Part of a small language model's weights: no biases in attention or MLP.
Each number is 500 + 25 x the weight over its row's rms, rounded and kept within 0 to 999. Layers, rows and columns count from 0. Numbers have three digits each. The size before them is the row's rms in percent of the matrix's.

# layer 5 MLP gate, 768x384, rms 0.156, rows 431-453, columns 0-95
105:461518497481487497520497467508481539492483501472487486461520495486502533457468473417520476508494472511505522487521498492499519485462484495498510476531465495489515547551512483498564489525505523499489522518495484480481506522519520497474502503521527476557508484524501490553475510480475537502
114:527495473512474473456479486525565500490521516456481539515446486529544514466497520529526519549490505494527462465494496441516491484492504516498527476505467490519469496515505509489503433515510493510502510496499541523525517503513492502530522495447534512525470506507525512491480485517514508505
096:495497486510535498510562494479529505521472547453512493456485508516482532497476489509509482505517472484496535486504517472516484524517473552501464516455523491509509509499469498521484503474485466506466506474468471528483495529481495520530517495504477488505500486483509517511528511534476487520
093:480481503507529465511496557549503537503528468515483505528512495528501492512476501577495560496463482446513524521508509474493492489529517516490494511489474477496463514521512520515515492467502468558473520506464503526483542470512484516504493458519520499516500520458492507473559524491495479478
108:492476464478466510495517506544510529506512453448499500522494462460484592494512463468512499540509489489477527511498474488526510485537510499459510527463491531520499517486489547512507509534472526508490508490471507491481496500500469480479513505517503524504516514531494522458502503503506524501
096:458464488492472555588477486473527485486487501503467512503503546515518492472492479488514458509511483482530558495517475492486476506519493452510463533488504553509508527526481497509506458539513536509541492523475526531467571477523505472476519498476473472494497517525508524507476457481502514498
106:478476458517545515493484490499524472496482488493502461472504498479527500489495522543476518500544494523492476487494522531514508526480536531464490484498515459527488553480455517512494528476475518535554511526540490509490515521478480459540469480483508487539481494526492485524524501477480480530
100:479502504495507470489525512576489562485480513531525487473474507483499444468535460504503454503508539497475471511504542475518515507492489475514448460532511479534539479460504471484487525481523527481497518450491512521472503479475515547482512486497495492518517482487483492508521520476489548483
100:468476489498523504499489515487445529511520495451515526493522489567487459453514512489419458539508498489471486487494515465493539484485513512444473468493510491500494539502491511499546522542479497476468526497532511459521487507495528504464506503538501526490521497526519482505510570470514510459
093:484522519512530504484511484532555516466510459527463507461512468525509472495475478510445513512509436459484515514487491523483510506485507476498522498509483495550481521466480510508476494481543522514486483491514514550498484533483539484491498495511507487479494482486501449523504471527524476511
093:540527552516491480487499494492530477529517489478510503513483519463515478556505497500488534525535478501502496450514503432512494442515487536518510482496490506487528503470478485492543503543478479511476526513515480508483536489480481517513479513518508479486502528556542445476479521474505462503
094:463515492502500492483508500499560553494531493513483513491516493488506544513546473463509527499524500473529496469520478522511517519518500509523474492518511503503469500525485529527524525502474443484533467442509534513520528464491548462454475503521497476467504505436474519509498488496527540521
103:511472520516542501483536517496488511511540505474486479477493501495536477512513497501513543498482463509498529530466530500432491484462503483527498478518512493519535480484448503490511477557488502493510491479527461510507495517478512530457534467481511521531525487524469482497524520532436510513
101:477489475551512515549507502483470451513523506498546512508510531502469546542499491509475476511520505519517528559532497541502465515521521557510478484525469506484508524510471533512485494491513483525519536514543473504482514528503543517499496478467476505513531512511489495512504467498505500522
095:491503487509524502494466527546500516487493486501503487450533483524502476532499445521523484454517500424508475544517486515489512494507480533506468463514491491541525452536483529476522529465483504524459514440457536519502453466504507471493472509536466527478495502493432485437471496511495487507
110:525486539487470491519485541520481507536490526515462512532507445514482574510489510515456517529526463464522522490505490445484472521509542477522486541507535490513498484540497491482481508470483536480509499497479480492472481499472510504488510491501514477453490470477516511463492487485518509531
099:485512472484513514500484527519507470537484487529477517474532496522530503509420487493476479454518456483537477477498515506493472493508484497540495535503509521502489475494483501486489497521507511507481507497503499498435464495508549509464506506477525562501512474527491485489520547505477507455
099:517451493490491482496514488498520520479505482446512483498519521468498514505509505560495534499466459506493499474516483555511493480473510504477511501498435472522532494459445486469520514540523434510525460512488544499521469517491495491444489508544512503521509488502490498444482484468479505476
093:506496503479497525422499494490515576521487519475506445537517500496502492467491514505462489495498463539464536470506502519474493468561506514537506446530505491485502494528512500476492459510443505475478464492547517509499458521495475461497515516507498477505489499474463451475479510506454533488
093:478482509517504488469513513466516511489499509489487541486474510501507509480500514490507547514529493484542487516481475491491491504510477482487508527501442468518475506504483463505521476478514477510495469524467514533426522514466568489497471481562528493446462524460509505498589470521507533531
096:487443507468487504484519547500521485479486492499507502498479483500490498484499489483486485505525498498526517515499503526474502503513503559507485531514489516546497509567470507493482477504490514499490473484480512516499500451488479500491501485524475482486518496494479463482510514482506445530
103:503469524507456530521513452486489525549499492503488499485487523489491465502507538473501505547507501451538484488471514500509523485548493498440525527488517507481528495482522514487481491507513479487501498502503511476423544515495525479466506503495525502516560506522468507515503483508469520514
117:487486505455505505487505505523476454473477506479494457531527519481491482510488473534525522502461516484485507540543482515501496483556509485498521460518481492490515485493514499501487534486521532518504520565482506477516539504469515465516524522466517489447503472470521486489488493501518507522
# layer 5 MLP up, 768x384, rms 0.163, rows 431-453, columns 0-95
109:478496475472472510536528514488483477489505496526524470517526474477514490459490479540493511469518504452491471550484518479487498457545501463537483475495480539490502465488507486528507465520495495438527534508497527489534502516496513498521506558477523554445558525523498498511467480492519495521
121:494489460500470489536524529530534516519469492527493512484501536498469520517511461490483486504524473507483532521556480512493479510520500539507491505474525538538501526436489549493498490489446503507515506488513478495485491526499517518569447494474491531447450529489534534512482514475478468525
100:501548510473486505543474478463523571534495545481458498515512489506491488466501480478491475486494495485489499494511484484490518498466495513482466524496511464440454478503479518527513495557470498500517536532476481495492468480526449482498471508497466504558497521491511461459463491508523519502
096:472435505496445507531526513485535472481496496514493522472513508530466490492492562487528496522478492529472504489509463501492528524459470505525500516502468541513482490508482504446471507495495466451467545507520483505526500503494518507517479468496544516533506504522483506495466460506461489526
113:504471529509472497516501509498489495515485500508495495502545508500468526474493481512500496471489501518502520486480510516524454516475476533495497502554498502489521499452514471491487532503495475470497426504504511523523500512509519497449488479498455486458523501507528506509469507466502535462
096:501477471510457566468472501503493536510479533542522483488494532474511505526450486524488495459475498472525484463508503493463454516540509526529480518473492520535491477503502492498514501506535442494516524531527459495517524493522487502478504417516470537521509500515503509491471487488497500468
113:525512473447450528520533494486545492499492424557494540462511479496507523487519479526482495477520508442491507430508482470529506503461549524509488479474526532511540540493496496518507506486483529495501466484498488521477550502532520502472531515477482489501493498524509458471516499491496514488
096:493516517506523509493470542501490521490512498506528466495479525467486469501511518473482465460500528494488494511522482534448496487511452495485495477504505520541505533504512460480471509495516512492499494496503522521478478525496513505515541471503546547497501515457490472501520504519495488525
102:519505465500454509454526512555496505502469530502482494489465476464525492511504507521491529525518484497510543493488520508534510502538520518498537494508491546516503499493532534524481528480501495510532484531508505498502495502496514516530491554482498472524475491453495470489520454489497502512
094:488504529458495491478502515492505500531488475510548500499513493475482473487540508481539492492506532476479448474529571566482503451504501531480505522496499519438486561505491543494523478521482492519523493477462480484493445476509483500493487506443490497497494503504492550493499567499487498524
101:484478500498484532499497482471502466491502499496511496496513552513477458524465467512456493468531495488511486528519450506524534480461459463473516481516470519456476502490477518482557529531469532509455518498506515533509506526494489465508490481463508476513474497510545485515531545555497504485
092:501545510489518492509521497528482514493530485470528521505513511491534515478485498512481546490524505519466454521476519499426528504491511490487462494486477505484506502476498475451513506498476467499471497507504525458513493548550506540513531517503443531527486432509500477514481528509533489468
099:486496462475492473531492464497491485500514489530493461490518520498518469534457505527441489499475492502485518498506530520505523464529529478488515514516517490524480479523473517531519497442507523502516494468523516478522482482492500488493504527522469512517486504520504517510528494470533542438
095:505521480476477502492472514494516505526489468514538505473449517518493553520471488510499472460486501501476504562515467454503539491485526522487468504522479438489489510492499536468473532527521468518482486490497474467469510521474467482505484471566513519547531500489494477470532513516513479505
089:521477536481481450517550479496507511520437474517514461509508520492516502507506515487518527565503463505549502492498545454575516493463494485493483524510500566519520486483508522484501484526476477486492503513484505516475502523535506480475451505539511496483509488523512482453510511561542485488
104:562510508495503481458541494533544510500560524475495496470526525510458486452481534480467513460458497524505501525497519493500500522548477530458586466490514516471483503524471523527473538522460495501487473517468502548521531476535467513489510536475522472521522523493480507510496527531487494473
103:509505477501471492510479524561494488525487494503512521505482482531514524490517479492506455467535521481493487455458488469538463543516524479523452463497490489515546495510521484511459511522540478472499492503506500527507487533526489511490508457526509519484499477487485527494506522494497520546
099:498477527472494498506516529481469520486515497537486469491446519521452506541500477496536507498529496482464500506487530479491508484532472557488484520504462492482498480522521518542526504494488503528463520462500508520520553485503530513521504482504503503526518535472500512490508501519541481514
095:509510511546504481550454517490512498497463511493534567469490507509532515483514457483481495481448453531516530495466502520507480542499493501464497442536528491525487465469497476494505494500557483495516480476513554473479463498506544490464537516578496516472540559514459484475508487493511503508
094:507493486468515505493510472431490528510531480504523506536474485525512508493464523538472538524495517499506511514510508485503468435522491493507476539473480486504505518562521492503489471468505490475520498534496474500548510489476517480513502494500475474466524493476525504477516472474474543546
093:540499503520462483545533501449493496498527464479530496453515545503514500510546545501505518488483481486520514537529470476488514467493532526495461494501507510462500514519524530521518518509489486466490482496495477449525471472498498469452501497490512493482522545522510505503509453523548536498
106:469493491475509497476519524487496504490502567520503495519500496498521476517480461526530507510524530500458482483498486510501498503486476484466484466540475494531517538529505529503475521511523532495524471527532496504525487520471479515538475478480539522519513535526497514535484494510507522475
099:539485491520537500516472544503514505522514496494510543476518539516466521495485527529480543505495469502484476517476463473567486536498502533512492508508514518506477504505468499488467512470519477492508491507520457471472508516500475533514530487539506522506462459528491538495569462488488518514
# layer 5 MLP down (transposed), 768x384, rms 0.15, rows 431-452, columns 0-95
098:487559517531494504496495496490473530475542497487537487448543543505508451495495508490523469501493510468501517476508477527492489507470521489475509498509550506434545480511469533503533502509492466470507483475478537523514528551522499501489494465505542474506475524522564526458472501481498515466
108:503488551474505540481506501500493486524487475491516522496490523511523541512555503488468494460480476514539518503517454526511521512503515466502483505474516518512514497497501504500476482457488543509506503530470507499485492548449496491480494505522495501476521476427500494500551494491545499498
100:502488514513493568529525512554479481519482501477489496498509482458507515491496513495553494509531468503513496507500476534558516498464493477509519478465497518510487521493492456554495501483520476503518539482535449463476507540497494499518507481489519498524475521469519504494486482471528491526
093:482519480514520505507504509494504538503479527500479502525456482496504477507538521448491502466475491484457533498478471529456467521490526491460493449562508540488503527497517501527525493522510483494530496478466538564518502479523558490510513464462506526495521474460543497547508533504508497506
104:526505467470476498527509496534528537483522517529469505535492478475465535489509463517479491500538518509486447509485506478510518533491449526495510528528484495527499514480481524484516466478526488446524452545488500516524501545500522491480515483489482476514513473509505546480481511521507500462
103:505523494498468456503494484494526507465497506495498484444529513512513554492447524516481494488498478505492497476487523483483520517573485503512515497507517469509483467519534502428505460493490511522478531435522505522483517483516524483531491459515475502532489519497489518480478522460517517516
099:492502503446486524499504521480466529531487499480501521514517479476553550474530521511500533461468535516441494511519515468543498516475538509479518511514482521503487494487518549508497476527448523535485505485527533519498534522524495460486483505458466460506496508510463484491461470507518526513
102:526525537489520454486513501524519477491527534447479461480521509505523486490526529467513543499491491458525498467530477500487512495450501498537490493510478525495504473553527493529505516548477468519496533495506507524517535521478489499506507532508522523500536482505536518430514523493495509502
099:512491480524540513552467528480435484521489481451458525521540498513530514531499472516512501488503473476485485514477515507479459518514485471498511495541514524516524518504494448527434511504546541467515516496513549483494553500449454506520468493488452500485507479504474500494489471482485467525
096:514503499542482475479514509518508468489503491519445538510521496520515524493462539457541480476516548482519503484548512522490498506502501504487484524513515471497504480508552560511489480497501450458504484519497463506522513508513514503475482499474502526488503498440464506527519485526486500454
104:501460501505546482497497500489501492477517459498522505467493530526503463464459544464438515507466505489433479510459480468518487482474492464480505471503490518483520500497485483443481504527523484532490499507510481510477499472493515479478471532493477555517494518501477516514476501535475492518
094:511538458473474561517498512507411534491514484441503472537526531528495484479503453497497528468471491541497503510488470455460498538535454505492454549504476532491530502482492516514528514471504510540483520493503549497503466487436500501474519491512500474512489490501514493524451473478518521529
099:505454515510502463535447492486514485497509500520517483530486485497506511548521543530537506517487486463491529516554539484509529492548496522508495528514489486506528526513474501494510484424520511479488510532492483476487520467495527464490481514549494539480524541489440544503473474524540504494
106:529509440528482473516463481507472486474498546499518471476488502483496477502494465488540530494478515550474518520495481463495550493491451499506529506526476484465475545494517501504521534510497488533470487489533511526510465482454471539502467481523483484481525462534514509514487506513520509485
097:479519397495491491521486470469482498523535483491563523466500499519493515509527469517454498527523494496450497513541531517485487507506497541517486447505465542506528515492475501499506505466472466499468495540494492535495471488522488500516494479546472508478484554495497510500540512466491507493
105:518499504505535488476524528532479536501468506480508495498520454471438503480508501516524522568470497476418500472496512474542517490491525517497523502469477534541474497519529504529493510456525541503497495468504482505485522498505478504541502488505494512495544476487480506537511529487506550508
101:554513539514522466534512491483488464459556506492489531559514496501511529484468542493452473468473494490474506489497496540468469485513467444471477489522535508458497459528459476464461502454451482491481508502507475509493493527523521477473504515478551445524524547481559507485505501461504526509
102:490516532449500503483481493518552490520528507508476485496515455495516490499479509501461479525529531502535482487501491498510507536531498492485497481501502481446484474504496478507509523501470485498460503541511479527520496484505488471525503436516511500509486534480492486469553489476501521458
096:429530509527553533498449465515529444502497549487523481509508554509493476514493495498515469478500495507477484517520524497495479508518498508510503507489504436536611504522511530484539479492470490466506527499487498515527463540454509502513522496500510478494487523511495534496535467476474500491
099:442511483520526491495519526496559522530494491486469507462491525484483522493463501463474483527488508459520548498517494527489465573534494474510510497510487516462498491508491498474495456493489504525459524528569514445452436473531532510516495501510519501510543503503504446509553490487500521485
101:487525485511484530501513515444502470485425526514456515484496488485487526519534490485522482499464516473508517528494468472512490506480507529507489454501502509479539513493476489508457474499458507530440489492524524468488515513525482470547504483533520513559490566488508546467493503520495486494
101:505461482532511500510494502479513520508482516507496527507543490555536471507483504525478503529526505483500502537499536451543515483495503484486502478457516450508570507498505510449498520514490520543482561508536475530514509524483499521524472509526487494491488490441543489497484514514499461498